{
  "rope_base": 73400.0,
  "tie_embeddings": "early",
  "decay_shape": "sqrt"
}
Each number is 128 + 24 x the weight over its row's rms, rounded and kept within 0 to 255. Layers, rows and columns count from 0. Numbers have three digits each. The size before them is the row's rms in percent of the matrix's.

# k: layer 6 attention key, 128x128, rms 0.0548, rows 46-81, columns 64-127
# q: layer 6 attention query, 128x128, rms 0.0554, rows 47-82, columns 64-127
# v: layer 6 attention value, 128x128, rms 0.0782, rows 0-63, columns 64-127
# o: layer 6 attention output (transposed), 128x128, rms 0.176, rows 0-63, columns 64-127
k46 079:118141112128135112132105128136134111111101158108112146172165106131146166114172139151106160128124126154121159113134134182146164156111092126141128101134147119118129137164084106147168138127149105
q47 102:147087122120121125121119150134138136147142143149157115145109128141159167129126080136121136140105105123104125109140130115144112186125098145089111148156089090125148123108118156126151137109134078
k47 094:117193099163132145129158112088118113144116125098125146162146091120108110151113156162112155135147106136133160127132106159106153063137115163132136098063157169086072116151142145130152109134120154
q48 109:120144163137140121126166137137111114102183119143131169126128135170107131093132109119099129087093132076144146138129116106105173111108100126151154118180136138134175109140171056109129106137112167
k48 098:147135140156136143102126093149068146077132095103127169115105127112154110144125107110160141130116116138102150065138147152152107159126075133095133094137105127124105125126077148119084120157151114
q49 087:119129139159158153144104161106085156117120107136101161120087124126119128144138095127166120068106126152169105140063182087099095132141153137109121146179121103137104124105177126133099113070140145
k49 096:133113064142081073122075101139118071108129146157131092143126149108128133121140124081114096136117151115121106169161080156134137129167124134173133091134130121135162088144161145153154139159119111
q50 091:130162123085112115121174129142159151147136091143153149175170108105100123104129123164126124130125134158150121119111159138118127137150167140151116134080143090139124139148093128135119161145120127
k50 085:127156128104142120142136136135118145137151193077103133111077141116126147130141184149148133131135163109127137146113127153110141128104131145116127121136154149130107077098126096123120112107116088
q51 089:116162112135100137087139177106109114094123166126143118119150152144107112118147155138117148155130140097123091137164123150089152126137100113116141146116088138097155120135136144153135129176136132
k51 090:147109123116149140171168129092183156156116115162107179150146106132144119144163133120109089152097090112179129106105166126144100116100158126119130115084139126112124139101103150075126120100114101
q52 107:111133117123081151115141145117166137156127125126137132174127089126129109129114108078134136145153101131101112104111128174110174078123147117115116109080128120164154117132061106141141154132155105
k52 088:141158135098166192149122136102139138157139156090113155102135152076127147161137157160128139166131168084138125163169165125131100123108132142101122171098121134142118116087147146132106121097077148
q53 111:132108104142130113138090084152095115133143146115130092140148157125149124169130163134139083144092162055136115115142062157133131147126102159135130138100126124138086155165160148145129122148129131
k53 090:077109120152121144161121152093171101129122127192131117127152101143136114118106098137101133130122081181149125101115101097172116098095088125078148123108153150080139186115075108180133127108131111
q54 093:085137069107151149130119123149137118123112149107133133108153132114135100128126156132089127132105164049145156133156088088135102148176102155114137127088111149130135165118131123102130100137108112
k54 097:118102207174134131126105132097125136132115121123128142108107088137098131087123118152142155158115107161147157088112125139144158113102140130091125104128111123117115160153108107167118132114167180
q55 107:091118105130177153096106130118179170127177141098124134161125129138132165102139155145125149121098178162125127132090113090140124107128127152102109090108129123089142078133148126143143124135111137
k55 099:123153137127106140125116104118076156128107115144131110109152166086106114121108160080123093150142105147134126117198138132148147179147156122182114130133097113160113154114155117133146132131135121
q56 098:108105162132114086105109109136139111135174140129121104089102138168143124157124112148102130092154160127132107135133131182195131137141111143103144122136106144115092109097140119093121134128137192
k56 087:189095132147155150101184117163114133136113110097121146097129091129172153103111104090161100117116055155141134104141133097120123142123138100152098123167115125132128095155087101158139130176112119
q57 089:146132159138125126108148156114132168128131152087084103152162092149146097170121117071118079111179115107110133129155126144109130116189143120095129103169108152176155123175127146142112126106140104
k57 085:150166126118124167147088132100158138108146091121134093101049141153122150125113141129165159095139131127096139135107139121126120139084168131108165158114089117122157101056134131106149074117084124
q58 094:115130183117148149150145169181141133139155097158168138140183156165088174165151088089127128124097112133187137159144108067135115131145107137138151144116100158134158130140127116143115155123119171
k58 092:117085171161125126155116116103124112129114128127152165088082116161137098147153109112141131127137121132149136117164151166139138141151126146167133114155169122075075099130095148117162109097124137
q59 100:113111132159116173097135153128119153120162131124093108162130124155149128153119076125134136073127191159161081113134088155099153123142112141128137123147082127168132138124112129149153148082125139
k59 096:162147074100134137130148138081109113142130134135114127098097153058114081107132110107140104163130097099138147153183176108125117136114163127141152152148130119119121104145144167144125095125082132
q60 088:100148123150095172123157150114125172146169115091084144169140111128181134143148133099132170119156152157141121119126134168122152140155119121120113135120109108118177102145134148170129116156170089
k60 090:109115082124123109163105110089144127173104138146124098104128178116115133127141174091107106146091114123138113148136112084162109111117193167121125127136173137140108119115161132114157110086103087
q61 090:145144117150150137144076145136126127104101144097158118144163110135073131177135123107130114131176109124159175151130149111079119120141156125092116114147138188124170115135116126132085123125122103
k61 087:104127175158094143098110116100146167112130091144133083127116124133116137107130123085148140091130145106133080119103107107144144170133168102169140128146146133144166127087125137127172115140125116
q62 100:139166105145131117108150119109122156140101156105145070123077114141170098157119091124150127101161117149122126150136113176080138148182122110136124126138115120124156111121137129161141152114127111
k62 097:126139096159120129128109123153162132158095155141090139139164133119142144140137199167112163105135124135115123113117110100150118093155182138125159127100140114131177137127126134126183118109112086
q63 077:117130172134120139160105141124141144090095107150156170144156113130093123132134123110145097134121076102169142164111112104109145129124164128132116155134138176115158107105154110162137126103106114
k63 104:087134109135125181158125111117160154113127122156124106128141149152152122125185158126113138091150127136124111103149124152144127160156135159161137139098148135104161132099081164150182133122139111
v0 088:134173113129086113099164073114091142192133127106121142127140129082121099109126110095124150114110140100145139116155142149104138132113102123117129092128117139136101127140114127111106095131131113
o0 086:133084122094132145154149132084148153158128154124112100098115099124170144111073142093133115090165157141111128181154102136109112150090121108124155133105146129125139120149077133142128118090113095
v1 096:127117164140176111129135186109175141098147154113123107164132101141123181111123126131158096157120114131156147157139108094145139144124133095116106140095137102124130124120137126136134134114144120
o1 095:123158109162159147067091149146106165099115099119123120135148157137094109159156124135126128161109103108174123105099141115120115133158144172123129135107100137156110085096153119146121137139142174
v2 092:133136083116130160126134098149141109135102125143092146134149135117128076137140165116109163122127170149114119073147162156124127127118112145164089129164132150121108150120150121135130122160141155
o2 088:144116109078135060135160127145145110137120147156138083147089095146157149125091117139105134100135134146098105138128127158171143140091132084125131130118137068138147177150095172102165116118111117
v3 107:130109156129133145143126123144078096058128107129154188142135135131142115153145142134109143128174107125115103105107167109170116123132150144146131135142138130126155133155131121132101141142128119
o3 107:107170109130092128143119124156133106146146110115168126134111120104099104167164138120127162162081143164100144099152122150138135083137122115090085141159126117139122143101147158083154157154166121
v4 108:115175153137146101102130093131096130126174096118109135164120102099155123108120122115116099118105102110172149104137164099115153118098114155133134095117117131114124165160128142127096088158120105
o4 101:141135113122105179123123167116152154157115108100113078109138088138117105138104116082118116145124152140128140172168112146089105123093108063086119157102135110102147093110097155148143163089147103
v5 108:139093144128122157146129149128102116108162102148118172147152138128131123146142143098086116104182115081096122108099134103158111116157147154140142148128141120106171140126114155124130139090134127
o5 109:124169117136102134152110144153115110137148126108132115147127104102074134129165118118104152181138109182109119119127150158131128093137106113106091132156121127147127132139132168095130154171161134
v6 135:148079105114113092152115136137108123106095135145090108077105123116094131135127125131158144159093159154103140143114118160120096136110121116146103111149122140139082131155146078130120109166119146
o6 126:138157157099141095142128080139120144125098154163167158142119135125127143157106117154115120114132078092136126141100139118136164163165150153119162121094115096128132188124146084145128108107090134
v7 091:138143144118147114133069158119118125072108147130170124114120121126100185144123142136124134138157093170132114161109103118143139127137151113140106159122128110135153092153132099141138160144129105
o7 087:110162126132120117131100113139111114113137098137151135132147166134079119173178153142145162156094120130124128097098139137151144109167152185113115127166114142144133097095164106115109148143140128
v8 098:116117151130156113118125162094118181161146154107145123150123116127128171120108114134167120143116107092145167164111091114140136150163138081119163126088129133127142112100105125122155124091109109
o8 101:128124160148132178115101132101117143117153118117095150112138132117115117126146143116165083135153130126128132144113118095076094131157134172153135119167121201109116064112156118169090116149126133
v9 136:122173118134154146118099142113116134121184118121134148193153121107136126112129131097084121114165100109151128085132158098144143117130125158133122141118125125101162137129128148133124138123129104
o9 133:125135077114116152134114169118144125139150094122098070139132110133088116142148133115128144150139172189100128123147119162134121101102118089102097156169140127122132084107118182111134177143159119
v10 083:132157120131068154117162099149108115130129107123136159134146136102156084129127121094068153121143175096116095102152146141125112141113126154110111098146127134164112112145139128137114115112135160
o10 082:119098105109130092158158109126149121145126149123120089145114126116164144115062134133110180125133152161107143152165101128141129129113121122108153141115146081126134161165070153099168132120119124
v11 121:130164100125101112105116133136192116125110170123125103133147147132092116109132135124121134153139162148122104139171124155111142151121107109112079130128111100144121104128159138122136147101154150
o11 121:131086076121179085114131108116123152107119144144138102131137168159175170128116135160116177102144131125151107114105128123192147147133144174138157136096129095169136143150103109120117125108109151
v12 125:138128147115126153137172121148116113107116131129093181142146112127158122161138170101113140127169138108100139113125164139135108133138174159145149108141164185124123126119141125136109116138130163
o12 118:104168145100092104133135114178158127125137135128143096157068081099126129141093118104101124171090136151082138154153132144125125092136113146108132131140132079121116157118113173070188109163141116
v13 123:125075124124092125140141128118105132160092118150150120054101158135114110145117097167147132123098137118110118158118090146129093123144119095116166129125127135147116122108104114117155141111120134
o13 115:139092186149128127158158092122118111130134167149130204138130138104161144080108132152161104095142107082141148121129119096103116152128115140163134104115125172108104163161137078158107088129087137
v14 105:124074126130131110135138173101129155173103128140136124105116137120123143124112114173150123136110115115127144152096096116128109130139121067118163147102131129125122132097086140134169156102117117
o14 101:135119178153127170126137115114110111127152141139116196141146134103120132106158142142144072108148096091160126117100125098088092144140121145153118099137121197121111088130169096184089107150118147
v15 092:147132163126156082133106168106120130066130150118131122139114111124136190141125152142147113160127112136141148163104137108128125133124174136137135130096145124129130115164121132122095137143108118
o15 089:113193157140110139099088114134118136122118104117137139139145145122080107175149148117114137174083108124141154114127136115122133116165143182103128134135103113132133099083170104135123142131144131
v16 097:133094097113103143150158141148168077107080126163116143118151156119116095149137140148104146137135179121103090129133148147129106141117136135135095134146143120157092107121146138132142163131148165
o16 092:124108122103142064137151103163123103129123160154161144180107124117146182110105134168106161121128093132139110082121141120166138139126130133122123128103123080152122183163134132097160114135120164
v17 086:106172131141094177107165094142158137164111122120147138153154136136164094130131149090113144112140144121125122105154129140126159137149113152119129124141113123136129117096139139129142135106160135
o17 084:137078113126134107117149145124132124116122135111100087126112109139178115091086138114128147113139171151108125147159133136145132124093124123140143132121136113129120129167082180102152115142134107
v18 106:121107119134083140137175103145168110151100112148121141118134149133141073121127118140106109110117166107134118116172120137119098146123112128103134103123137131142103128099125145136141134094137165
o18 100:126061131141151117132174132138142130131119167129124148138113121127180149074070109146122117103149126103148135126141117105133114156110111105146147122081136114120111166170101129137152095114114155
v19 112:097119139138165090125141128116151144156130120115110106149119118148121142112117123125185108139068112132144154132133132123109147139123094114116138107110128126108108143100120143113121097137124105
o19 109:150122131123149183083111177104123162109109130111111132100135101147149113125136116105116071113152110090160108141125160105086102156114120091148133122099104153116126091117139106179128125109130128
v20 096:118113109119124162148125128139126098123117106152117160131168151114109083156144155125094165108157139102072111083117153130162126113150126135149138149155148152120143138109129140126152149113135147
o20 095:139134117088109088172137134145121093137153148148135108161100074114130167099128122139114154132141120169094107115144145159156121115106109100127092139152133116151139161155124171085155146157137122
v21 104:161071099119122182153156144140143120110100144142119151085150134144127116165139153136136149136144164129086115120124122154146082128152141111144120133162143140148102111093149115136163147129140157
o21 102:118137140112140069131157078169130119121127162167157159182091140104140145115116122158131126124110098133112131104128129129145154129133132159159125108137136105142084194163145125085159084157101151
v22 106:128175116142101137090135086129122129159168117099147144162152130106118111101131100093092110121160107090136126091164121141131145138152094128083130099124117135118162158136154128146120087104146115
o22 103:134086050140151142139139157089154174158154133108103078087136122132174125125114126105139138108166183158117140187135076147134129129130122106124146148118154147137131104138066149130120151110116119
v23 091:121112162144155094131071164117132143063162140125112113168119110144142178111122129123144108140113113129129151158105136100127135120121159146146140128085129116111143124159120120133105132146112109
o23 089:107178123147122162090080142140125134120114092103120137122161144118074087182172130119115130178097125129153145102117142112116141111169131155108113133141117114109135110067156129154119160140158140
v24 112:132105133117104126130136172121149122122093169130165141122132144145099154151131129142146145151152148133101110174108104142122112150168153065107136128116142121146132075105129122126149150094145132
o24 113:103119119143157120121118087124116133106150157143155171139123166099146144138152158144146133132117125120142129093112126097143128128170140224157137103133113149151090129133146081117117106169118157
v25 113:157107131116122157147121144149132110129082159141123123084127145181132110150142154122139152138138153160083102155118110156126099128149143106132115148117143132151130098098149133142132147095142161
o25 108:103111148150149065109138076142123107094120143151166160141122160150146164112164131153110141118107103120131112112104136122192152113136148196157150107136123112152123166158141111106129093143111129
v26 119:129074122115098114157164093140105131143093087158090145058109153133134097139130120146130135097094141121088133151120112149133082124115130130124153117144127152135081126127114105126135116140109147
o26 114:129116185119118126165160123143125107136109169137140187128105106096151141101101108132127085108138094086135132140126134110106135154139121116148137104101134133098120182154136107143134085113111125
v27 104:145109134117170106129090158104109155095146141139130134132123111085116157145113157148139114150131101125187149112109123099150145125118118121176123130134130134132149157157100109124141172155106102
o27 104:151175155107106144138101118145109128154143095141119109161151134124061128166134134134154116149131107139121130120117124144090116132139139112094099132165100136132138099097158127136101146120132134
v28 097:120118110120161091150095176117177101103096169145145094117124134143073141146132149177157148138141145171125103152123140109120142130126139082145109155143126100126113090125099147098152173139134137
o28 097:133152115112141110119113122137102129117139136160158143155128138138105160141160143159143152135108108108140106054129168116156123135127128152143095127118103119160134136119175079113122126140128157
v29 095:139085139130153102134109141113070136123159107132127131107105120115099163128117093153148120125116098116117157129092115106147124111122131108144153135112125122106138169135111119123130107139109099
o29 092:143184145142105180134108135116122142149137129131133167119153114101081101151171117119140099146131102109140142139125128127076122141149122104124099128127121178118127111103158096166094143128114130
v30 096:124144093120102169113136109140175114164094160127130143126142154123134088146132163119109153132149155136129095113144137168115127133131112115138102133155130126145141101103154145124155156112148149
o30 093:136076118100148065132153100130136108120148137145130107153106145144178159101092144143134142089140142139111104120121118134173131129097133140148136116148137109148132147171093152096126099130114126
v31 149:122143129123110138122105145095119148168095163112181113097115150135117154126121114144135139123130104134140114167097088131107138121150141082111149162116115091134159069116103126119162175089125103
o31 147:119080164149127141145133099093111095116159118133121182111159179136131131107168187124172121097140143125135129114107116115142119118122140194171125102168134206133118072136146096150063114152124113
v32 096:133097158137154131145132148133090122083138119139136124099109111151142180147123097138157098132107096155136151156097111101128103111112160138123144123115132124130106132151125128133107119159109117
o32 090:113173171158109167110114121144123134121104113123151186124142154120081095156155116128129118168089098106146150119114139116088141107154137130109120133124121140098110117099169086154130129136135146
v33 125:131184112124151143102132133118166134134189157110137116173137126118126141111127140130129087143142111118193130090159142104107135130105110136119106109115118137113128157140149167141128123136135118
o33 123:127119081135152136078130138122165180153147111136109093130145156147143120155109116124142132116123166148136161124140092146125132108102133082116126144125149113106112083118110130143119141117116154
v34 086:135124149130174116133081160102116145076145151122158114151119108155131185128124128153161118133147097143135147148111114086145144122153168109129149148096139104124140121137108130141127152124112113
o34 085:107166133159118159104099135136113124130139107117125146121150154113077100164179143123153123172091131132128157098123129113107130102164131159128103133158115158117122092080173118135114147151149136
v35 107:120149152131162127135092134133086110083156078140126130149121116112129156132130131146121124116128093146156129134111155079135147112103143158134127143129129100120143132167104145135100148163110111
o35 108:117176130134093157135117140138119099146119077106140123123154120126059107160169130115120146162100104148138135112144142142112122093121120099075086142146126117127149097096156149123130172115166115
v36 083:120153146136063151112165064143119129148099087121138166115131138120173097120135133094095142114129146113155107135137128151087119130121136175110120104144124108164123098149133114115106110106142132
o36 086:116089144134125114151153114131142113130098134085119123107124131122170114106075146111115160113125146148120128163159118136138141125105126136114165117109134098127131153163081155094148112115142092
v37 107:159116120123100161137151123150147111149116146133116152108149140156145091134141144112092126131150157104098129123144127154116093141158152132110125113123142136134127121098167151149136135072152186
o37 101:102099118151156073122151089144142139111128154124141130153097134135161162101100111152110148126132121138123132139120109120177148117131114162150159122118138104136114179174106139097145095138097141
v38 108:124082159148136145133120163092110173156136137130153104112110121147162152123110110139151106132104114114137158154090079128148123130157128112133165155097111132129137135105109095129150147107116109
o38 107:138123194164113166125116123114103105114126108125082176132150146118106086095149135128158086123142128119138137126115134104092118131145139149153131115169118194096102100114169127177094111160136124
v39 087:126129108117077128109176069142115124197118086129100168125131136121132071108133108113104150100104155093088117128137144137107106127096117136099144101121145140128118132117112144132107087120128130
o39 087:119096134129125138151164134107152111144122153109117142091115089112183144089107116110092107099153125119128128170144109124109116146104104102139137116112152134119149146159087138124142113110130108
v40 083:135103130134180130139092182115139135090150151133126102112118106153120180129120124153155099147125104160163145149107100096131116121135136110132115154108132110125139127132131109156141170137121121
o40 082:116158138155139135106104121153114135105124098138134147139153169139069122168178123156145124154112098119156128092084145126133143108166147149125123132152105153118114101095176106139110139141134164
v41 126:120153118123081118124121137130177113098093150136145100085112146139102154125130124149130131129134146160133100179148107137103123139113153107097128138125126081150124072140121132131138155116134147
o41 122:105093125148156105127149094130114109114129139134147180122155191127151137126119150155142161113109113089165152081111133099160156132146136196156147118096142116145124141148125077119104101122111152
v42 091:155101131128162133158111192131171116104072149141133090101102114145120151144126142192155115157131136185158119138113090121143106129121133110144101173127127109141120120113125112141161178128128135
o42 089:126157168165137089099134095164099102103125111153140153160144169144084120134164134173126129130092088088154122074101146121158137140149151170131124116116104127149123128118194101126111108140129156
v43 111:153092149105151121147130142132093126143111154139099122072091127160105152158126135140176131116113120165073159150093113133127105107123145097151153142116150158115106114120126135121123115151106144
o43 102:122155193125109126120130096134124122103124138158178194121100127135116151129159111118130078136105083080123126131088146118121128108131140158159122102141127153117129136130162073147107087139102131
v44 114:101151161149123135121134081140112141133133060126126136150134115147190113113135119091112089094121108112145137117123144110120148097125139196124162140123125089113166137131124159119110103121133105
o44 112:131131129153102177118125193133121103126101096057099109094141089134113074097144128084105128156123148145127117153169160145106124119094096083113111132118121131115139110125106176111144151115180078
v45 130:121088148132149146144166122127096127164144089138108172136136119132138107153121141121125122098129108100101150108104143102151126115150132142163170139133151157111145137085102150118134124123114125
o45 130:141147161113081160154124156145129104129143132117112127136094059110099135094134107097120082148139118140097107142147158139074087115101093071131090119163120163113127121138135163116152119154145113
v46 127:121177134114128102113103124104122129138096148112175117110093126128120163116113116161144135125115091165170111183124125123095143122108138107099133144104122089139148070154103135112114141127120077
o46 122:101106150141118148129125105106131110127139105119141173086155173137120122137170183112158124109098151105145136103131108115140119112116140176133126112134133174124138060100153069140076124105142104
v47 107:101147153149154105117132112120110156120169103104121130174113088091150150102121113105138107109127091108151168091128136099139147121120116144137139116120123136102146162154125104124113094153117091
o47 102:145165125123105182125107179127132144141128093098093081097133094120095071157127116087136102148128158135110137167142124147083113132129128087105118144131136145106141085086122162143126155123159104
v48 100:156099124120149150157083176126124131076097138138134113070102114117116140169116147149146121151154126180126130126117117145150108133130136135161091150158126137141145122158144101143142165142127156
o48 096:130165159116118059146128088178114097105125099169160133167129162148086132152136123180131149137102090118117121107107151150172152105134165163104135117154109103143129162116175122097109118131123134
v49 123:140100119115111094139127126120125134137100164131126101063089138142090137131125111159172118146094138147110138167131089159119112144134116079108140115124117151146089128136127096138135119133121141
o49 114:131109159133155115134142088116121150127128160158159179115129152126166152120117123147147099096139098069149140135103109101127140160162137170161160109104123144123123157132142054167100095106084143
v50 089:179093115098167105139106166127088114108166143143074126117111130144092156156128128145137114131143104143084143115098138107142107119136153112162136125117158162112122149128139150136126123143109139
o50 085:127176141115106122125114105138143137125145137166171153156118127135089183154171098131114112156121087116109134119093129135122134107145132125126110123156129131126136134121148094137115133132103147
v51 097:104126119129164103121131138099142152155110161104144107156100108135129165112111132169184124149086109152148146166104125122110132139107111088104134139106133119118111119126116124127132124164101103
o51 097:132131156132134162084123123099132124120130110127114161101136138128146100146143151123138078101118131097147134113118129088100108135122145150150127121150131177107129068098169096172102113135130125
v52 089:133107148124145103139085161113115154085112161129146095104116121145130186138126133141180138142123126168134155172095091123145141134136142104124146152117114120128136119148118086122136150155121113
o52 088:130155164141118141109101115129092121116123112134138170122154170114093093167164150130162116146101119114140142103102145110116147123171152181138121120153109150121120114094179100151099125150126136
v53 104:148091089109115150152127163135127104092110127149133137089163148107096106150134136170110131147163172112120101087139137135138095137131130116139107135155127131144123135122119133146175169114141151
o53 106:127144109124138066148161084177133126156158161175152137186127136108120153135117135179135170116132104147132153089151119131156141132133121125118115137120129094152109178153139119097142122141096167
v54 115:119180117123156107128102107159121092091134112127123121153134113114115130125138138127113130130138120162144105101131181109113164108089124169140097135150133113113115145163127157128087117172126123
o54 117:123160077105116127116125146138142136145123111121165079121136110156108129162144133118096174158101128142122118116160141160161137106094117086077100150099126066145167125112118136103148179103150112
v55 100:132099098130082142128158105119103150158162113136146158094113135102128096109121092135088127122121124075123130111156115131135088133146112125115166093141127157136142147124134087142151115127122126
o55 101:138109140133131141185150107130152130166145156144090143135129116081143126103073114140152109094161154126107170157139079115087125159145109100144140129140158167090108168136090112145126111124098134
v56 089:133113154145162101135108149107108150108162116118122101134094099148148166087113107127150093139105099115145168142119089097119128126126134146123139122082107125122137165150134109154115121126127105
o56 086:122157145184124171086099147129125149124109098098096137103174134128093082160169110129131122147121127112152157132117126122102152127158137130119144141128119154100127100084157118175109141137141136
v57 105:119165123139126160109160094136096130176174108110113141182140125123164112121126111107109114096129115091117139079126162114121136117125129146122158126117137139100127154100125177130123092131129117
o57 099:136111118116101160114145160103161126141144133108103101124117077131148116100120115083116105123145156157104131163156119145105104107080103073128119141138159140100133091155093175137135135133136100
v58 104:113135097139085163127143137143168094135120127154124152144160157146114091127146119120091148109168162109089098108152115147136116130134129126124118138140120136127137114094143137116141146083165155
o58 103:118089073135153103134142138139136124119139156146120111145120122115163155098131124150127172116141151151122114092130124136170135131126116132145122133112147102146107166158095152101150120160131157
v59 104:142111122124145069133100155120142122124123136130113095098103126116100150115118112167151106166094126149164126168123107121106117133094123104129113124113130100139103112145110124128115141140115124
o59 097:128145152151143142119117096119118142130120123131148171133164169137106151146151130152115121121121075079180126112095124107114123152149134146124137116104111134139143120109161062164093127092115154
v60 108:141126121116107183133141100146102110115079148121147150092138146141147081155141159114118178148152139138101101111128132173137113129171130134133127122145137142153127115116167098130134130122132146
o60 104:117107142112127057149148080132132104128128137137146122143082123125170125114106155138139150105101156154082138134147120134172151116119127166136139137144128118139112176148122150079162099153109086
v61 092:136104124128166112147078163133144119068126141144135091101106111139083158130134118161157116163142120178123123133116110122144136126140137119140096142152128106125123147147147104140130141154134139
o61 087:134182113146140112118101110144104146122128128154160134146143166134086119156162117163134149158101096096139135096106136133144162134174146150123118125108105111149124162102161090118116143131121157
v62 107:148084106126152153137114192090130163134131161126126141125142135100100136142121160140139144147147091106137151100091102126159112132175109097174136161138130143112166155099124109126187180131130105
o62 106:163162165108119125136105100139106119134168121160092125179125124106083123137141136146161092112154122150104124115093133146107117137145141141144109117182116191141102102118166144135089116171116136
v63 117:131122129136128132122136146082138177148135138113148139158135126090125136113112123125121125141137113073154147121129083122151127148164110106122155122119115146132157142119117082130176140108120104
o63 117:145122145125132152146115145113117132139155116119055110132134114094127103123104145131161102109167163148109143142116105123077113164160135146143143135168124197115104082112139149149109124161130129
q64 136:098157145146135126138079097129117098096104108092142099120168154126086145109126148163140148122145132156081102137108104126129186108162141145082122132117129104112130152124091066150077135158113107
k64 103:118136117119133118122134087115058106127159159177098144110133177131157122095113117163118156154118082100112127108131146111150176083119109154130106129133131112091164103144144104111097144097156112
q65 082:116070131147126147126126131118106197127153087118111107150118086141150148142136146105130106123103162104123146155162166096145112158112110163106126153181122109116096136145165156103095120103140165
k65 139:121155111148136127142107112140137137134090147108171110123147135118132102142121129109150144154156123146119120103095113118126198099169090114170085144082120094121147147114167107090112141112153094
q66 101:116122129127127113173128112132141111107133082110122107114105181111077107069139150160125165114118149101103106116121123107120147067169147129138123119136133117125141149144120124078102097126159111
k66 107:146149099162161149124108138105137115149146127069114119119137105095157141179123127150136124138145134151145126155093094130149159098145073131112087104133139099114126171109169087118181141123162123
q67 086:136159083108142102136132123178104088138122131098123117145108134129126097087122149151119152156073173065116115117140119140122140104092096140138159106130089086140148175174167163057126150160155127
k67 111:101138126129159138144107126101117121087131071141104107121171168108096168105094097126108151132113136126127147116110093118143175116130138120122139181127131147071143138113106119122128139107155143
q68 083:100118132138125149121153136113133156122165114166148186141125139155162140127122105133140101099160105164138114153129134108151093160166142146118156116110133181136124108153104115162122113098126095
k68 098:169143143135105130105162109134111110152131188106136161125067092121139133138174157152143135122126138120141119136093137150143067137132084106118106069148129134184096140171151091113136109155119114
q69 109:111128149115121091163122117157104112116154109139150116116129154124117099089121143174134154129135127146123138128088138090135134083143136119175131134157115084101154095141125126091114148147168072
k69 086:146155075158132109111116148078136099145130125062126126073122144104122152135091114158171173143151168128127113134081068113143140090147132107159129124162130141105127123153100092119119099111167120
q70 082:136119133095118124168131141144127100118154133156160087141099168123131105097103121150138125124124142148131104135099139103126113111122141079172138124118126108119130096104109117108120144126180084
k70 078:144148097171135119090123147101129119160136101100104150066143132104098137097136124144145175113145115099108159126113084116141115111124149139149145118131123111107111138172098128116102070116154102
q71 100:149119137130156087149125125134083117133094124119114090123146135105071121117136116162118157159123165126114142132137131139127155138144124071153108109135109111118136121131156139075101172171136139
k71 092:096127144112146142143118151139130130096122079148112084139177163135115134091077092124112108126161105118107133103135128115101185101121160134131126180136149132063155115089120146146136145105165146
q72 080:125103135118141148154111136127114127111132105133127119118101147140114136131094134168139123128170089175120085121066120114167132082114143138107139166129185138098130109116143089128176133116151139
k72 105:158186123149110109121143105130136111161165144090136134160128111094120114126144135168164149163127137133095134156103114110132141125173121135155087092159105083159166138145100132096129108145131107
q73 090:117105140107131095164092149116118095109096136136125107119124147133121120133121132167139150128144154148086127122125161113114128117139115081150119153114108094110112129100136136107084161150183117
k73 079:108102140157153149156133153144147153107132062126111086117168138140114124110107116140099122117141126138091136153099110109147161067146141141139132168142145139085144177106119130135118129085180143
q74 106:114143115154092098076120136121163151110120141092118105161130095111136133129156103109122089115112087111149117163153115161126134136157127124123116090177114113160157159139092127155104093140113109
k74 108:118106134102141162119133128126129113106108157173101163083171149135144130116121139110073116173124102112129147099137149137150115166098103129134175150094123164139126138147122131119130171152103148
q75 116:143139138128128171138156141131147122162149125118170139142102113157154167156121158091156122088144122147152099134140106132125152169150152160131133111127129141160103141094121139158173107076108111
k75 104:141143098139112108100110123091134152164146137108136143124091128103122159103130115112176150097124139089128133114134099154115099156152148120107163094168106200155089129152101125130135118145112131
q76 102:126135086118110084149100088143113139133095122133141109147151174106124125141131160134144177111122135140105137126144131140147168114117128092121139151093091137125130147156135130084080125144134090
k76 103:145138130128166107152097144136137107150111087090162144121106130139112122135119134113148136113127116164106079130101101137156149076163135096167131148168158095094169157101152123113122118115164119
q77 096:161137096158102110101127095121123116127123107085143135120151104108146136111162132103148162142087179081122158144165108138135125147125103173100107083084114102168129119169100086135093112151120095
k77 098:146154114136130131134105114116083146134100152137117131112161192117137156100109128101123143123151135104168157100180114181147133189137112131095142147112109176136077159133149081113128127120107127
q78 087:154120136147111095132144117162121120141102131127126115133112103134157127137134127089160133136072160108120136156171165117125130139108081091109087086095093115177123158110114134127139137161123104
k78 077:130153134138127113112097141123129125141086124099123087130088153147145168117091114124161104101166117113126115140177108137128132169128166133131145129179128200134113157119145118154173156102087156
q79 105:160130154144117175109159142138123104127130136132133163124128073161158119100146077133123148120127088096131114149138110105145102171136138140104110077162162151151111115130108090175166086127106138
k79 105:140163127137090126119120078112107123132102164122096115150119117107163152125137164124147119142136157101151154146161118163110111179131114152109108114108073142178087133157133145135109137147056112
q80 106:110100156111161178158181145141114092106135099150083142134119101165098132100113109175109143127180104132116094107116116109138094141142163119159136148169168153098109124110141130159170125092140164
k80 080:108100111120133131134158109123120145085160119167116107173151100131127134152177151136123117121085121164144171093133141132104133112085112138127099161081119086120115107139136170114098134149150116
q81 104:072120109108129091132131117110130137138123145163114130132133176107094122147098163126114127112134117157125137127107133154141125118145131110130165189118124126086159131120147166089107146108130123
k81 098:097087129124153122141138153139157130122143102152153147132119126165075101138143135145104135131119083158082101119106147111138104083129150127124146128134184104089155130106118120129117120088190129
q82 099:099117102093143096148122122120089112111152109177105154103124141099120108132114133133112142148113167138109135120110165136144128111126097116145151149094111123107134120116144149082111168127141146